From a checkpoint of a small transformer trained on Wikipedia: 13 layers.
Each number is 200 + 20 x the weight over its row's rms, rounded and kept within 0 to 999. Layers, rows and columns count from 0. The size before them is the row's rms in percent of the matrix's.

# layer 4 MLP down, 128x512, rms 0.0645, rows 54-108, columns 256-383
106,212,184,178,204,219,205,213,231,223,186,166,193,203,189,186,181,183,202,174,218,185,167,210,223,186,193,204,226,208,212,213,171,172,186,222,210,149,198,179,196,195,166,184,159,254,201,220,191,220,194,190,187,240,215,224,240,185,210,196,200,216,194,192,223,178,242,202,192,210,192,172,234,202,217,211,248,205,215,204,210,184,202,180,216,181,214,192,183,241,189,205,183,224,172,196,204,190,180,174,195,215,211,241,189,198,200,208,181,223,227,224,176,230,224,227,217,150,212,229,192,228,188,183,221,177,209,200,192
108,203,183,195,199,205,206,217,165,214,214,220,233,179,215,198,196,171,174,201,220,172,172,183,197,181,218,217,228,206,200,196,186,181,206,168,205,187,188,132,193,188,216,206,207,175,206,195,189,186,224,206,188,210,175,176,195,187,210,210,219,236,216,180,220,208,204,224,216,206,210,222,223,195,209,173,167,215,174,202,206,195,231,149,211,199,227,207,235,224,202,165,203,201,208,230,211,235,174,182,173,196,229,215,168,180,218,163,195,202,219,200,221,195,185,180,214,218,169,209,165,223,207,233,214,202,187,182,197
100,167,191,174,207,201,178,194,169,198,197,214,204,203,195,181,226,246,217,209,211,193,203,172,210,213,192,186,202,220,211,199,229,164,188,163,245,170,173,206,222,185,187,179,189,219,191,181,217,235,202,203,180,218,191,180,214,211,186,205,211,221,151,197,220,226,186,183,204,196,181,202,162,200,192,230,199,198,182,203,199,197,204,217,173,195,180,216,182,215,242,207,232,193,205,155,197,192,220,199,209,215,230,166,171,237,220,180,226,199,197,222,215,207,198,183,208,223,206,168,185,203,211,209,215,205,163,169,181
108,184,241,217,191,210,192,186,194,196,203,225,193,185,215,208,202,221,191,170,220,221,225,149,195,180,206,224,200,197,199,199,180,206,198,196,200,194,205,210,231,198,221,233,213,197,177,193,188,227,187,238,208,211,240,172,263,207,201,202,186,229,189,191,179,193,203,190,226,214,200,215,189,229,214,200,200,220,213,244,211,221,214,198,181,196,199,200,216,218,213,223,193,204,182,192,203,205,195,202,214,214,190,224,198,179,159,187,202,236,176,212,191,208,199,196,197,199,184,229,197,188,170,170,185,213,212,194,225
108,156,227,254,174,200,201,200,197,178,193,194,182,199,202,232,198,209,179,181,197,216,207,147,215,187,191,214,171,196,222,210,223,237,220,201,193,203,219,193,191,184,201,197,188,181,195,181,197,200,197,219,229,187,211,169,165,216,209,180,199,187,213,205,170,213,215,200,201,205,221,183,189,189,238,216,206,177,235,193,192,177,183,203,215,184,173,201,201,202,209,206,202,188,208,191,218,206,201,175,222,188,198,181,165,181,195,229,198,167,168,230,170,200,224,217,206,162,208,195,191,231,213,192,222,209,163,192,220
101,189,175,208,187,196,156,157,192,188,191,179,210,228,185,216,183,190,191,206,231,197,162,191,228,195,218,201,186,215,211,206,220,213,184,203,205,170,210,208,166,211,177,218,206,179,200,174,228,156,189,194,229,217,188,232,193,209,182,155,222,183,222,235,214,217,212,211,188,195,227,191,189,219,224,199,232,182,200,198,200,216,177,212,200,203,199,211,209,167,239,179,200,155,216,167,176,202,237,151,229,176,183,171,183,183,206,199,181,206,214,229,202,209,226,206,194,185,215,219,203,170,233,225,202,185,195,191,214
106,188,186,206,222,193,207,217,221,204,211,213,227,204,174,191,198,196,175,215,226,181,196,190,201,195,193,202,216,205,166,206,173,145,164,229,182,197,244,196,181,226,157,228,203,177,200,213,184,189,224,204,206,208,213,201,199,188,224,200,237,182,183,205,166,187,218,192,186,198,225,168,184,185,166,228,200,181,198,224,208,219,208,240,206,229,214,205,175,184,180,174,192,170,197,253,203,204,185,157,202,182,199,200,175,198,180,162,203,187,224,214,164,214,205,226,178,205,237,207,187,245,189,219,223,180,218,200,205
100,246,192,236,212,196,195,216,225,151,211,189,230,233,189,194,189,224,222,180,217,193,223,170,212,188,197,207,230,227,217,218,180,192,221,239,217,183,183,176,179,178,196,167,180,193,195,194,221,165,182,195,181,195,188,234,162,202,180,236,210,197,192,193,211,198,156,178,217,200,202,218,186,212,199,199,206,190,212,195,202,195,223,208,210,204,189,182,198,201,164,221,235,192,184,208,194,188,200,176,221,194,200,156,218,178,194,201,170,237,199,176,173,170,188,203,212,196,174,187,165,195,216,176,212,198,203,203,214
103,194,223,152,207,216,208,199,226,210,194,219,222,192,179,204,178,204,229,188,164,204,213,188,161,189,196,206,178,226,233,200,253,183,189,170,190,207,195,215,225,192,207,183,187,168,204,229,190,196,226,204,171,191,204,224,201,215,189,180,183,206,175,202,194,208,141,185,213,169,207,141,241,206,210,212,212,225,210,229,222,194,196,138,187,166,184,199,178,195,229,213,200,211,182,239,203,197,212,217,175,188,201,215,220,178,205,205,215,193,214,219,189,188,233,204,191,197,205,202,194,193,189,160,214,172,200,210,210
094,201,180,199,234,149,195,224,194,194,202,205,177,210,212,213,204,215,218,239,188,195,196,231,210,212,204,194,218,182,227,192,219,188,214,234,208,218,210,199,198,197,229,205,203,199,218,180,193,178,212,199,236,183,200,241,180,194,218,205,178,209,207,204,181,203,178,204,174,222,218,236,201,180,221,171,196,193,211,177,198,206,194,170,185,225,194,199,230,180,224,210,214,184,253,197,194,193,188,205,204,187,185,165,238,215,245,217,186,202,179,219,203,205,185,232,222,225,221,172,194,213,222,217,220,186,170,218,187
097,221,216,199,194,176,183,227,203,205,190,205,209,215,241,198,212,193,202,210,220,223,207,202,200,157,224,182,179,209,211,203,205,217,211,191,190,182,190,209,204,211,197,227,236,206,194,180,210,171,164,206,184,151,216,174,178,208,221,216,213,163,182,208,225,204,189,230,194,180,196,203,217,229,226,221,191,212,223,184,223,227,188,230,204,206,211,218,204,205,161,209,222,232,177,189,211,187,188,211,193,226,223,194,204,170,206,214,178,181,197,193,186,155,192,194,180,205,195,208,177,207,203,181,220,214,202,186,208
105,180,186,204,214,203,205,198,177,229,188,208,194,169,231,195,177,210,179,202,206,218,181,146,212,211,174,172,209,171,218,162,174,183,196,214,212,187,194,245,186,180,205,195,194,221,236,217,227,245,186,193,206,198,218,188,214,217,208,189,174,247,183,212,186,176,187,199,175,223,222,217,229,230,202,178,238,186,192,209,187,196,201,217,189,229,208,187,203,186,181,208,191,147,209,192,211,208,186,231,160,188,171,214,209,212,201,201,179,176,182,219,195,192,230,211,220,182,220,188,164,195,192,223,213,184,204,183,191
095,204,195,170,212,202,216,197,176,190,187,203,205,197,216,205,180,205,213,183,214,210,175,206,227,174,223,205,191,196,178,179,190,219,219,220,152,203,207,202,197,207,205,212,194,188,214,203,182,191,205,196,187,233,218,184,202,167,177,203,214,215,211,233,202,201,190,209,171,208,210,177,151,201,200,225,201,190,158,154,192,168,187,190,187,205,188,206,207,179,227,217,194,199,210,172,188,178,204,175,173,182,207,222,196,222,199,192,169,169,206,211,229,194,233,200,160,179,209,196,204,167,207,193,175,191,208,221,214
094,241,209,221,204,208,257,177,195,229,223,205,199,221,212,194,182,215,182,190,199,196,210,197,198,210,206,210,192,187,228,199,212,211,196,198,196,229,177,237,174,204,217,185,213,190,223,200,207,198,204,211,199,197,180,191,191,192,140,202,208,209,181,203,207,196,265,205,205,193,226,227,236,229,214,208,159,199,240,215,225,176,185,185,222,230,183,210,197,207,215,269,181,215,206,165,198,163,184,207,202,232,216,162,226,224,214,205,188,183,235,203,202,197,191,203,170,214,210,208,176,204,212,186,209,196,190,206,213
104,203,171,206,185,181,183,204,167,210,206,154,218,183,214,199,191,203,195,240,208,192,210,189,174,199,180,199,208,176,184,200,196,212,193,182,213,211,246,199,209,215,180,196,220,188,215,174,227,200,226,161,208,191,202,228,177,172,197,194,210,173,189,170,217,187,223,190,161,189,186,190,206,164,182,185,202,203,194,170,228,216,186,208,189,205,186,176,225,192,207,166,206,182,214,205,183,208,202,177,217,210,179,181,227,202,207,198,207,174,207,190,217,219,197,175,221,239,196,211,226,165,170,206,179,213,214,223,169
099,225,208,197,235,208,222,213,186,208,195,221,222,235,183,203,208,200,173,208,199,209,164,197,198,204,230,195,274,188,222,185,196,188,218,152,234,203,200,208,193,185,207,206,198,227,221,201,180,219,199,226,214,201,206,205,206,193,196,193,187,215,186,222,214,183,200,212,172,170,203,206,196,193,212,192,194,212,239,233,207,194,211,216,205,257,230,203,246,205,188,229,183,213,222,177,218,244,165,190,205,185,227,182,206,203,192,217,172,188,216,182,207,234,191,201,222,176,189,165,185,182,227,212,185,195,197,223,179
101,206,199,188,187,249,186,204,215,222,200,163,199,152,225,157,202,195,222,268,179,216,213,188,216,194,233,202,215,168,180,207,176,203,203,211,208,212,231,226,185,196,191,198,174,181,173,211,228,210,188,213,204,231,164,174,207,207,193,214,215,217,206,200,222,174,184,170,179,174,180,210,174,203,195,223,193,216,197,215,229,221,192,177,205,203,207,205,215,193,207,213,211,242,224,192,216,205,221,170,201,198,187,195,214,195,191,216,186,206,206,251,197,182,153,200,182,215,182,214,179,197,225,214,200,203,202,170,213
100,195,202,198,191,155,180,196,205,176,170,208,206,220,205,205,199,181,212,213,216,227,203,226,198,200,205,191,206,180,209,194,198,186,174,230,191,235,197,213,179,183,253,223,220,214,187,163,183,195,186,194,213,240,217,175,194,203,229,213,197,184,191,197,177,185,213,198,189,211,205,208,213,186,236,201,226,209,208,156,185,210,194,219,211,199,195,196,217,218,214,191,181,198,205,143,210,209,199,198,202,206,208,161,192,207,188,200,167,185,202,210,160,194,216,207,217,221,195,216,174,185,197,236,191,202,151,190,190
103,184,186,189,148,187,182,183,190,219,221,175,233,234,225,215,185,152,206,207,235,228,207,173,218,203,208,202,215,197,182,207,215,238,230,192,223,172,218,157,201,192,210,173,182,211,168,232,188,199,210,216,209,189,199,181,166,206,207,184,224,186,219,231,224,212,227,227,179,212,208,156,196,202,219,209,207,197,212,231,208,227,212,192,181,211,225,222,194,216,227,181,249,195,197,226,192,208,183,224,209,208,182,215,193,180,193,224,175,201,182,218,199,190,217,191,201,187,206,208,192,176,182,193,182,180,236,192,220
096,239,163,173,164,186,231,189,189,184,195,197,196,170,207,198,199,231,185,184,196,211,235,148,242,187,212,180,179,218,186,178,205,204,192,211,232,217,200,203,191,183,231,196,228,209,197,205,194,195,181,188,197,197,173,197,162,217,205,186,219,214,198,155,181,204,176,187,181,195,198,186,180,199,195,211,191,190,187,209,205,187,171,212,196,187,187,205,201,204,162,170,217,188,159,216,235,174,181,218,191,218,181,183,217,235,211,182,226,200,215,210,172,184,180,205,207,202,228,229,207,176,170,208,212,171,228,167,230
093,221,199,158,196,196,198,187,233,187,202,187,189,161,214,190,211,227,166,214,162,191,190,163,211,240,183,194,220,197,219,213,188,189,204,214,162,184,177,208,172,174,182,190,169,181,191,259,176,188,214,190,195,189,220,217,186,206,167,202,208,227,222,196,179,225,223,170,171,194,197,189,191,203,199,192,231,237,218,196,201,203,234,187,215,191,188,214,186,207,220,215,195,187,229,203,210,173,198,239,250,209,211,199,217,207,246,192,185,237,222,230,158,148,196,201,166,190,186,155,215,190,198,188,214,202,173,186,215
098,157,200,209,216,219,197,217,179,243,158,173,170,180,200,201,200,207,214,174,203,224,247,210,203,180,171,217,235,184,188,183,203,174,171,190,185,202,180,154,165,163,201,216,206,224,176,215,176,200,201,172,188,194,185,189,181,208,207,186,207,192,209,216,189,185,170,214,191,193,183,192,191,196,189,190,211,178,196,227,197,191,237,169,178,206,214,141,149,214,194,206,184,184,188,192,210,169,194,191,185,237,252,192,200,236,195,194,187,205,222,159,201,214,207,195,190,184,154,189,200,189,209,213,186,208,193,180,195
097,223,196,218,181,157,213,216,240,189,182,204,196,192,192,203,198,222,188,212,220,183,155,208,197,234,202,186,196,176,218,160,177,202,205,204,180,188,224,204,191,286,184,192,202,177,241,190,214,219,192,185,194,189,170,217,187,234,188,190,220,197,196,165,219,221,201,207,205,197,188,180,192,191,222,236,219,192,206,193,199,207,214,189,171,173,212,222,202,173,236,165,203,196,186,212,226,188,202,180,201,194,205,183,174,171,187,198,219,182,204,212,224,204,196,210,197,193,231,206,205,211,163,229,215,233,167,228,197
096,184,167,173,203,175,195,210,186,181,214,174,235,212,173,206,181,206,195,201,190,191,218,245,207,220,220,207,175,177,209,215,231,188,215,157,193,170,223,210,223,239,210,173,203,250,205,197,168,176,210,212,180,205,199,197,197,186,183,203,176,236,214,197,230,178,187,209,176,219,207,171,227,192,174,204,212,230,193,210,186,206,159,144,194,208,217,213,194,186,183,164,206,242,199,209,194,207,211,177,202,190,190,179,165,187,213,222,204,200,204,212,224,180,168,210,210,190,194,195,229,199,189,206,205,171,170,208,190
109,220,211,200,170,204,207,204,186,207,172,222,211,180,206,201,209,209,191,194,189,196,201,216,203,215,191,222,173,209,234,220,197,199,212,197,181,191,166,178,208,215,193,179,187,154,192,203,187,168,204,182,178,192,218,239,171,167,203,224,215,170,168,211,175,198,227,211,196,201,183,212,208,198,191,148,172,243,177,144,214,188,196,213,198,221,193,203,176,179,192,190,217,180,194,209,217,209,218,217,204,210,176,207,218,195,205,201,197,183,198,188,190,208,224,191,177,242,186,206,200,180,222,217,160,203,208,243,191
096,165,188,168,241,203,188,201,182,194,201,201,196,212,220,198,215,179,218,176,224,229,174,213,186,204,218,179,235,198,187,150,218,212,207,184,174,209,207,249,172,221,193,191,175,218,246,205,195,219,182,190,188,191,188,155,211,208,220,183,246,196,195,223,193,211,172,192,193,197,192,180,222,196,193,193,201,184,187,173,207,207,190,162,182,224,218,201,198,187,188,202,172,178,216,194,213,205,222,147,195,157,164,224,181,199,183,205,184,205,190,195,198,207,210,185,207,177,195,213,204,190,199,197,179,194,239,175,203
103,155,186,193,222,198,202,183,203,187,176,200,236,200,176,205,195,211,189,192,227,187,240,159,225,237,192,240,197,174,180,189,236,200,212,202,195,210,154,201,200,174,183,212,179,212,202,171,217,194,202,190,166,210,204,196,196,208,209,185,196,213,198,161,168,172,194,216,244,215,191,191,196,204,196,229,230,160,160,239,201,197,182,191,170,176,204,207,219,190,200,240,194,214,207,210,196,203,233,209,193,195,217,178,223,194,204,204,193,213,210,200,201,220,183,189,195,213,193,180,219,204,202,169,206,257,197,194,191
106,205,205,159,227,218,182,192,213,194,190,234,219,176,172,201,176,200,204,188,197,159,176,236,192,191,184,194,175,190,160,199,183,213,195,156,176,216,198,211,210,213,184,189,210,203,204,259,183,154,183,199,170,174,209,177,184,167,183,183,184,203,180,241,216,190,251,211,169,186,243,173,176,191,184,199,229,219,166,194,206,183,185,182,205,184,192,195,179,188,232,203,180,198,215,200,212,190,198,189,202,203,195,193,206,198,222,188,211,221,204,185,234,214,215,189,196,183,176,187,201,177,231,179,185,204,209,189,158
105,194,179,196,196,224,196,171,207,187,197,219,184,181,176,208,205,188,193,176,168,176,178,199,143,190,198,230,182,208,161,207,196,186,207,205,199,191,183,223,207,217,166,190,157,198,231,176,209,137,230,198,206,171,156,207,222,223,209,221,243,180,196,180,192,188,191,212,223,213,183,206,187,197,219,201,199,194,210,174,199,195,204,199,180,201,188,198,220,197,214,228,182,195,209,230,206,194,178,189,206,227,220,203,192,201,180,208,222,194,202,158,199,210,191,224,175,197,187,187,217,186,206,204,210,202,183,176,188
098,207,189,227,202,220,188,156,243,177,190,226,180,203,217,192,195,150,188,199,176,234,209,202,190,182,215,183,172,203,209,178,198,189,203,210,212,233,175,217,191,166,226,242,190,177,223,196,192,159,197,192,204,196,197,199,179,204,210,199,217,170,171,212,193,201,233,207,195,235,186,203,168,174,225,173,228,178,218,204,231,213,187,217,232,174,198,188,190,190,183,184,180,165,207,213,231,192,173,186,212,203,223,182,201,170,211,200,212,196,179,188,183,206,227,185,152,156,205,187,181,210,187,241,201,191,200,168,174
101,188,177,198,218,188,184,203,214,211,217,214,212,213,198,194,220,183,223,197,233,196,232,193,233,202,209,196,221,186,234,207,206,229,193,207,222,234,185,182,177,216,203,217,191,202,222,204,224,233,237,200,173,161,191,193,192,235,201,220,207,209,200,233,190,265,208,195,211,194,202,200,220,188,167,175,221,176,171,211,201,191,188,185,188,216,192,189,208,188,189,199,178,188,180,201,210,208,161,183,226,169,208,201,190,202,192,167,162,193,195,267,221,223,191,174,223,205,207,204,199,199,225,213,212,183,208,204,214
100,191,194,214,207,213,185,208,205,185,254,189,228,213,194,199,223,228,216,212,186,183,156,232,210,227,230,233,193,230,173,213,179,193,196,205,161,185,218,217,184,207,167,179,188,179,201,208,180,215,183,193,226,224,186,190,201,163,184,201,210,201,237,199,189,205,202,189,189,198,209,204,221,219,212,204,221,189,180,186,210,211,166,202,223,209,184,204,176,190,193,207,200,199,232,228,186,206,200,209,189,229,171,221,229,243,219,207,232,175,209,222,182,197,171,178,222,191,200,206,198,217,170,207,172,181,177,179,245
103,197,213,192,165,208,199,188,211,216,154,202,197,167,227,200,193,239,184,168,220,182,206,206,191,195,226,192,182,176,247,179,199,215,224,185,218,199,224,215,206,194,192,198,219,205,190,170,200,212,238,226,212,193,169,221,208,190,207,181,231,182,191,168,198,200,199,217,189,177,219,227,247,192,207,200,204,212,235,182,196,181,181,143,223,221,194,182,135,191,173,156,211,217,189,219,196,193,217,188,173,212,154,183,181,183,187,205,178,202,204,167,193,193,233,208,211,225,204,186,192,235,199,203,193,215,213,194,204
105,210,213,215,208,214,239,194,163,218,196,213,228,183,186,218,197,205,215,240,214,176,202,171,200,221,220,165,231,205,187,191,238,195,184,191,165,200,191,172,177,222,205,193,204,218,217,176,217,196,222,197,217,204,210,182,239,205,214,215,225,186,201,188,205,172,184,176,220,175,219,163,236,202,171,234,210,169,212,202,185,202,153,212,203,186,214,226,242,193,202,185,190,189,183,190,183,200,243,160,210,202,195,169,209,194,187,219,214,170,215,211,230,187,205,215,183,210,189,208,195,206,176,224,204,196,203,211,197
092,167,183,174,244,200,173,215,195,195,199,227,178,193,180,204,183,195,218,189,198,186,181,237,249,193,208,200,188,207,198,228,200,189,217,221,182,170,233,211,216,202,178,197,226,219,219,170,181,226,163,164,199,174,198,235,208,196,142,179,173,206,198,239,227,204,234,236,213,213,214,186,213,210,193,207,171,177,195,208,182,203,199,200,187,278,193,209,215,185,187,234,185,184,237,249,185,191,169,218,193,191,201,213,216,211,210,214,204,210,204,236,197,213,185,157,200,170,180,195,184,177,208,197,217,173,221,190,204
093,213,212,218,214,188,223,179,202,193,181,193,199,196,192,212,209,194,199,187,194,200,203,189,186,189,176,201,172,172,180,182,206,221,192,197,204,200,166,159,194,193,182,212,201,220,214,207,207,219,173,213,174,228,168,182,197,207,194,187,177,191,197,183,199,172,174,206,216,171,212,216,180,190,220,210,167,192,171,190,197,171,192,188,196,183,200,197,207,214,211,225,181,223,212,219,212,184,189,175,173,199,196,210,219,183,198,190,199,219,201,168,169,228,209,213,212,174,177,175,183,179,193,190,211,212,190,192,201
100,226,222,184,182,208,220,225,204,172,214,217,207,202,181,208,170,161,217,189,189,196,220,235,208,184,179,201,208,197,172,224,196,182,226,193,224,204,172,180,242,185,179,191,224,242,215,212,208,185,214,179,167,226,207,187,192,197,214,210,226,200,198,193,203,189,165,202,191,191,204,166,193,232,210,162,227,233,222,140,195,178,186,201,212,223,221,207,183,178,170,220,157,221,210,203,212,189,203,202,196,197,222,216,199,175,252,193,191,187,178,196,230,194,222,201,203,169,207,174,195,218,225,253,211,222,191,219,205
106,166,168,237,205,189,190,208,159,192,204,199,166,205,175,219,209,193,216,181,176,229,209,201,202,240,201,230,164,202,194,217,220,223,205,192,242,189,202,197,214,218,220,229,246,214,187,213,181,204,189,191,198,226,183,178,187,199,216,229,158,217,216,220,194,175,209,191,204,175,183,199,175,228,197,214,226,167,166,191,191,221,199,182,193,199,203,200,210,211,205,204,236,218,213,200,177,183,222,221,232,214,180,180,186,175,172,178,174,227,241,170,225,203,202,164,194,188,180,208,213,189,182,204,202,224,193,204,199
101,201,193,200,177,188,187,209,178,177,227,183,223,193,212,191,194,158,189,190,207,155,241,223,182,182,211,192,160,209,204,190,216,187,216,179,210,186,211,190,204,199,155,188,214,183,166,163,156,192,210,169,234,170,189,203,159,209,184,232,183,184,195,186,220,186,188,205,183,194,175,186,208,198,231,190,216,209,200,185,190,217,191,235,220,181,210,182,208,162,199,176,181,196,172,178,203,206,190,197,211,202,194,202,199,202,183,223,175,186,189,236,201,210,226,201,180,208,202,207,186,216,197,207,193,196,203,221,201
098,197,184,212,194,221,256,187,256,210,163,209,159,202,174,200,209,228,198,189,205,211,226,192,192,189,164,243,179,188,183,184,200,224,176,200,225,204,251,173,193,188,236,225,233,179,216,217,218,236,207,202,202,210,209,211,191,200,151,244,154,220,198,200,178,158,180,175,189,196,204,183,178,176,174,226,218,204,178,225,225,184,205,177,219,224,180,194,182,200,192,203,192,180,220,164,184,187,212,195,175,193,183,213,186,209,216,190,185,223,224,212,227,198,215,187,220,226,198,205,205,168,264,180,202,215,186,176,188
105,224,158,226,181,239,201,214,188,198,209,203,229,149,197,189,183,202,190,155,233,203,226,202,236,190,192,191,170,189,215,190,171,235,206,204,181,202,188,196,204,192,225,198,203,197,188,206,206,162,208,225,199,211,225,186,256,239,205,200,193,181,205,176,197,216,198,188,228,190,155,222,168,233,193,215,204,240,224,209,186,177,210,179,206,214,181,167,181,177,246,162,211,253,185,218,173,220,219,221,205,239,219,206,177,170,200,206,200,195,148,174,186,191,198,213,223,171,197,195,193,204,199,195,206,226,222,194,172
099,223,219,214,168,208,178,139,237,219,155,203,167,181,193,207,191,214,220,204,194,210,204,138,216,210,176,168,169,199,198,194,223,201,192,157,178,217,191,176,174,189,163,205,221,179,211,175,197,260,202,181,203,178,175,218,158,211,164,190,187,171,200,233,219,197,188,189,200,219,190,202,196,151,201,179,163,207,198,185,196,167,198,203,175,201,214,191,208,216,218,200,219,204,195,176,201,258,233,201,181,235,227,176,188,165,189,196,213,208,180,196,199,192,217,170,202,220,211,207,210,172,209,202,200,204,230,223,213
095,208,183,214,184,194,197,229,175,158,193,182,201,190,171,187,210,202,176,195,184,195,228,213,247,172,189,182,203,217,220,220,182,204,201,180,174,208,228,214,213,186,198,204,225,210,220,211,227,190,211,199,227,215,193,221,194,189,185,182,178,179,237,214,202,212,178,223,209,182,179,166,205,185,170,222,235,223,198,225,198,183,188,224,156,183,213,210,158,220,184,205,184,189,232,210,195,202,235,181,216,228,172,213,229,213,199,202,199,162,198,210,180,211,196,210,189,193,202,182,248,207,205,209,224,222,210,180,219
097,207,214,192,162,229,182,236,186,181,193,200,217,196,237,225,173,152,203,178,180,197,170,190,176,228,213,188,161,218,200,213,209,211,178,178,173,172,203,164,186,227,192,190,197,213,176,171,222,180,219,153,216,176,200,171,173,197,181,217,187,188,179,211,202,217,207,196,217,164,182,207,192,205,210,185,210,208,190,178,179,210,226,233,179,234,215,214,249,181,213,203,188,212,203,199,196,215,173,195,208,203,188,233,177,181,187,227,194,200,206,207,192,201,211,237,211,184,253,201,145,222,181,189,190,210,208,175,210
102,168,158,160,181,170,203,173,189,200,207,176,183,227,202,205,228,205,216,170,194,188,167,235,208,208,191,193,199,211,198,202,201,202,203,175,199,210,180,206,208,171,193,212,177,217,203,178,203,198,205,218,212,232,169,192,182,204,234,162,220,200,157,199,208,209,215,197,210,204,224,205,186,192,215,164,214,185,206,182,185,212,194,219,191,228,195,203,173,223,236,222,189,210,259,253,193,185,170,218,233,206,235,186,163,204,194,219,225,202,231,159,237,177,197,220,200,193,206,174,177,201,218,156,209,212,227,199,213
101,199,197,218,172,192,174,187,200,209,209,218,210,185,204,215,205,190,181,234,205,169,219,202,197,188,209,236,168,172,189,200,198,186,166,183,217,234,169,178,154,210,210,173,212,168,210,189,195,218,223,206,205,190,198,200,197,216,203,212,194,214,206,187,218,236,189,216,211,216,194,196,240,212,193,206,174,193,191,215,193,191,212,194,204,189,187,188,210,228,183,198,216,202,220,231,176,206,174,191,180,168,191,194,203,216,205,190,223,183,198,199,163,229,214,185,195,178,229,219,171,200,198,192,221,182,178,211,171
101,179,196,215,181,180,184,193,210,199,211,200,138,194,225,189,198,178,207,201,193,193,180,207,195,197,170,187,185,204,187,221,197,217,214,208,207,159,214,174,185,189,208,181,194,238,152,208,180,185,203,212,221,178,236,263,212,184,196,201,229,207,203,154,203,199,189,194,177,182,214,210,168,183,244,200,234,229,218,178,185,220,208,219,209,193,160,197,188,212,233,217,202,218,215,153,183,187,201,193,217,186,159,210,205,155,175,202,188,206,170,182,203,198,226,207,209,224,205,171,205,224,225,195,210,175,239,227,201
103,236,231,204,239,212,207,221,172,194,177,197,192,204,175,189,222,196,217,199,227,235,197,211,186,221,257,180,205,212,177,224,176,208,215,209,182,192,217,162,190,254,191,227,201,203,197,178,194,183,175,164,201,180,205,210,223,209,179,205,191,169,223,187,176,202,176,190,182,217,206,203,196,192,198,251,212,204,199,254,216,201,167,204,212,205,197,183,177,196,217,204,199,232,174,198,196,142,225,178,177,202,201,213,179,182,210,209,182,222,207,221,179,209,199,230,213,201,204,201,174,224,183,215,196,195,186,233,174
100,214,178,177,194,201,169,186,178,219,232,182,187,210,218,209,212,207,211,199,204,198,210,200,207,176,163,187,196,226,202,201,218,215,190,198,188,188,199,210,162,229,206,202,207,228,199,232,216,216,194,202,184,215,210,159,198,206,204,210,210,169,204,221,166,233,191,220,175,216,185,205,226,200,233,197,185,152,225,218,194,228,240,180,143,202,182,189,226,197,184,180,229,197,225,200,211,197,197,175,220,184,176,205,190,203,189,193,182,216,192,167,192,214,176,215,201,202,201,218,186,221,196,195,199,175,175,184,174
100,183,238,213,207,195,168,215,192,204,224,189,207,209,166,219,188,173,201,229,216,209,194,248,192,203,197,177,212,185,206,205,177,204,188,212,216,248,208,182,216,161,186,182,202,187,187,169,183,167,238,225,163,155,217,196,158,232,228,205,180,166,189,216,204,189,165,190,217,188,200,188,145,167,214,183,187,182,203,201,232,216,199,208,214,174,215,197,233,148,178,201,224,165,189,185,223,197,208,185,228,219,213,155,193,173,204,177,203,187,177,195,217,224,206,180,163,186,187,215,192,216,178,192,229,223,244,175,237
095,206,174,213,188,175,172,192,230,177,227,158,239,187,223,233,199,205,205,234,179,208,189,177,224,193,242,202,208,161,195,207,207,173,217,187,198,189,223,207,217,188,211,183,232,216,197,208,196,161,182,256,195,153,179,160,181,209,222,200,218,190,184,224,209,160,198,194,185,221,215,177,192,191,236,154,212,182,204,182,213,200,190,191,195,190,208,209,206,210,184,224,198,157,159,210,208,182,171,215,200,198,208,178,173,241,191,190,186,202,198,196,188,186,244,210,197,202,186,226,208,231,215,221,236,200,229,209,197
104,204,195,192,224,201,208,191,154,213,209,190,164,191,208,199,209,158,207,220,217,203,222,187,246,202,207,207,253,186,196,192,227,185,191,204,209,194,188,160,208,198,217,223,218,196,194,187,212,214,245,208,158,204,179,202,196,198,213,202,186,255,201,181,198,191,202,227,195,207,220,187,204,215,215,229,194,191,214,206,192,142,215,191,211,223,213,190,201,179,241,204,187,194,215,155,217,224,224,229,188,212,181,183,197,232,206,229,213,226,200,197,198,187,193,193,235,197,207,166,217,221,206,215,221,171,153,202,197
097,200,229,199,167,202,249,238,197,192,212,196,181,200,210,187,200,210,171,201,212,187,201,220,195,213,220,200,194,180,237,168,186,188,218,185,243,201,238,227,214,207,225,191,238,173,185,223,190,203,216,210,209,201,197,202,253,187,195,179,179,186,237,163,220,221,217,200,195,210,198,187,231,208,207,211,160,217,209,212,168,187,174,244,202,187,226,217,222,202,222,204,192,207,173,202,173,172,217,193,197,182,188,216,182,197,226,198,218,142,201,196,204,209,196,184,186,167,204,218,209,182,179,178,201,205,173,207,191
092,181,186,209,194,148,218,171,190,210,181,233,235,187,219,195,178,179,202,196,194,209,220,207,187,194,181,179,213,219,163,213,176,162,166,213,248,261,196,189,183,216,218,195,212,175,213,211,202,172,194,189,211,162,176,209,219,187,209,227,205,192,219,227,191,196,180,206,207,182,206,214,212,197,195,193,190,197,166,213,207,236,204,205,239,201,183,176,197,192,169,185,222,214,201,205,236,184,206,170,186,193,192,154,206,238,181,179,212,209,201,197,195,162,181,182,190,195,185,194,212,209,194,214,175,188,210,178,185
105,173,233,222,191,228,207,189,180,185,192,154,199,211,194,187,197,184,224,191,213,185,222,225,170,184,201,215,196,168,196,216,207,196,215,197,192,234,216,205,162,209,232,195,208,190,203,161,191,217,191,195,183,195,186,212,188,197,207,179,220,207,184,217,189,201,177,203,180,207,178,222,198,195,187,206,160,211,195,203,206,186,202,151,227,185,246,200,211,199,214,173,141,197,199,193,203,190,195,185,202,190,194,184,162,203,196,192,206,213,198,158,193,200,175,214,209,163,235,220,192,199,203,215,223,171,205,206,237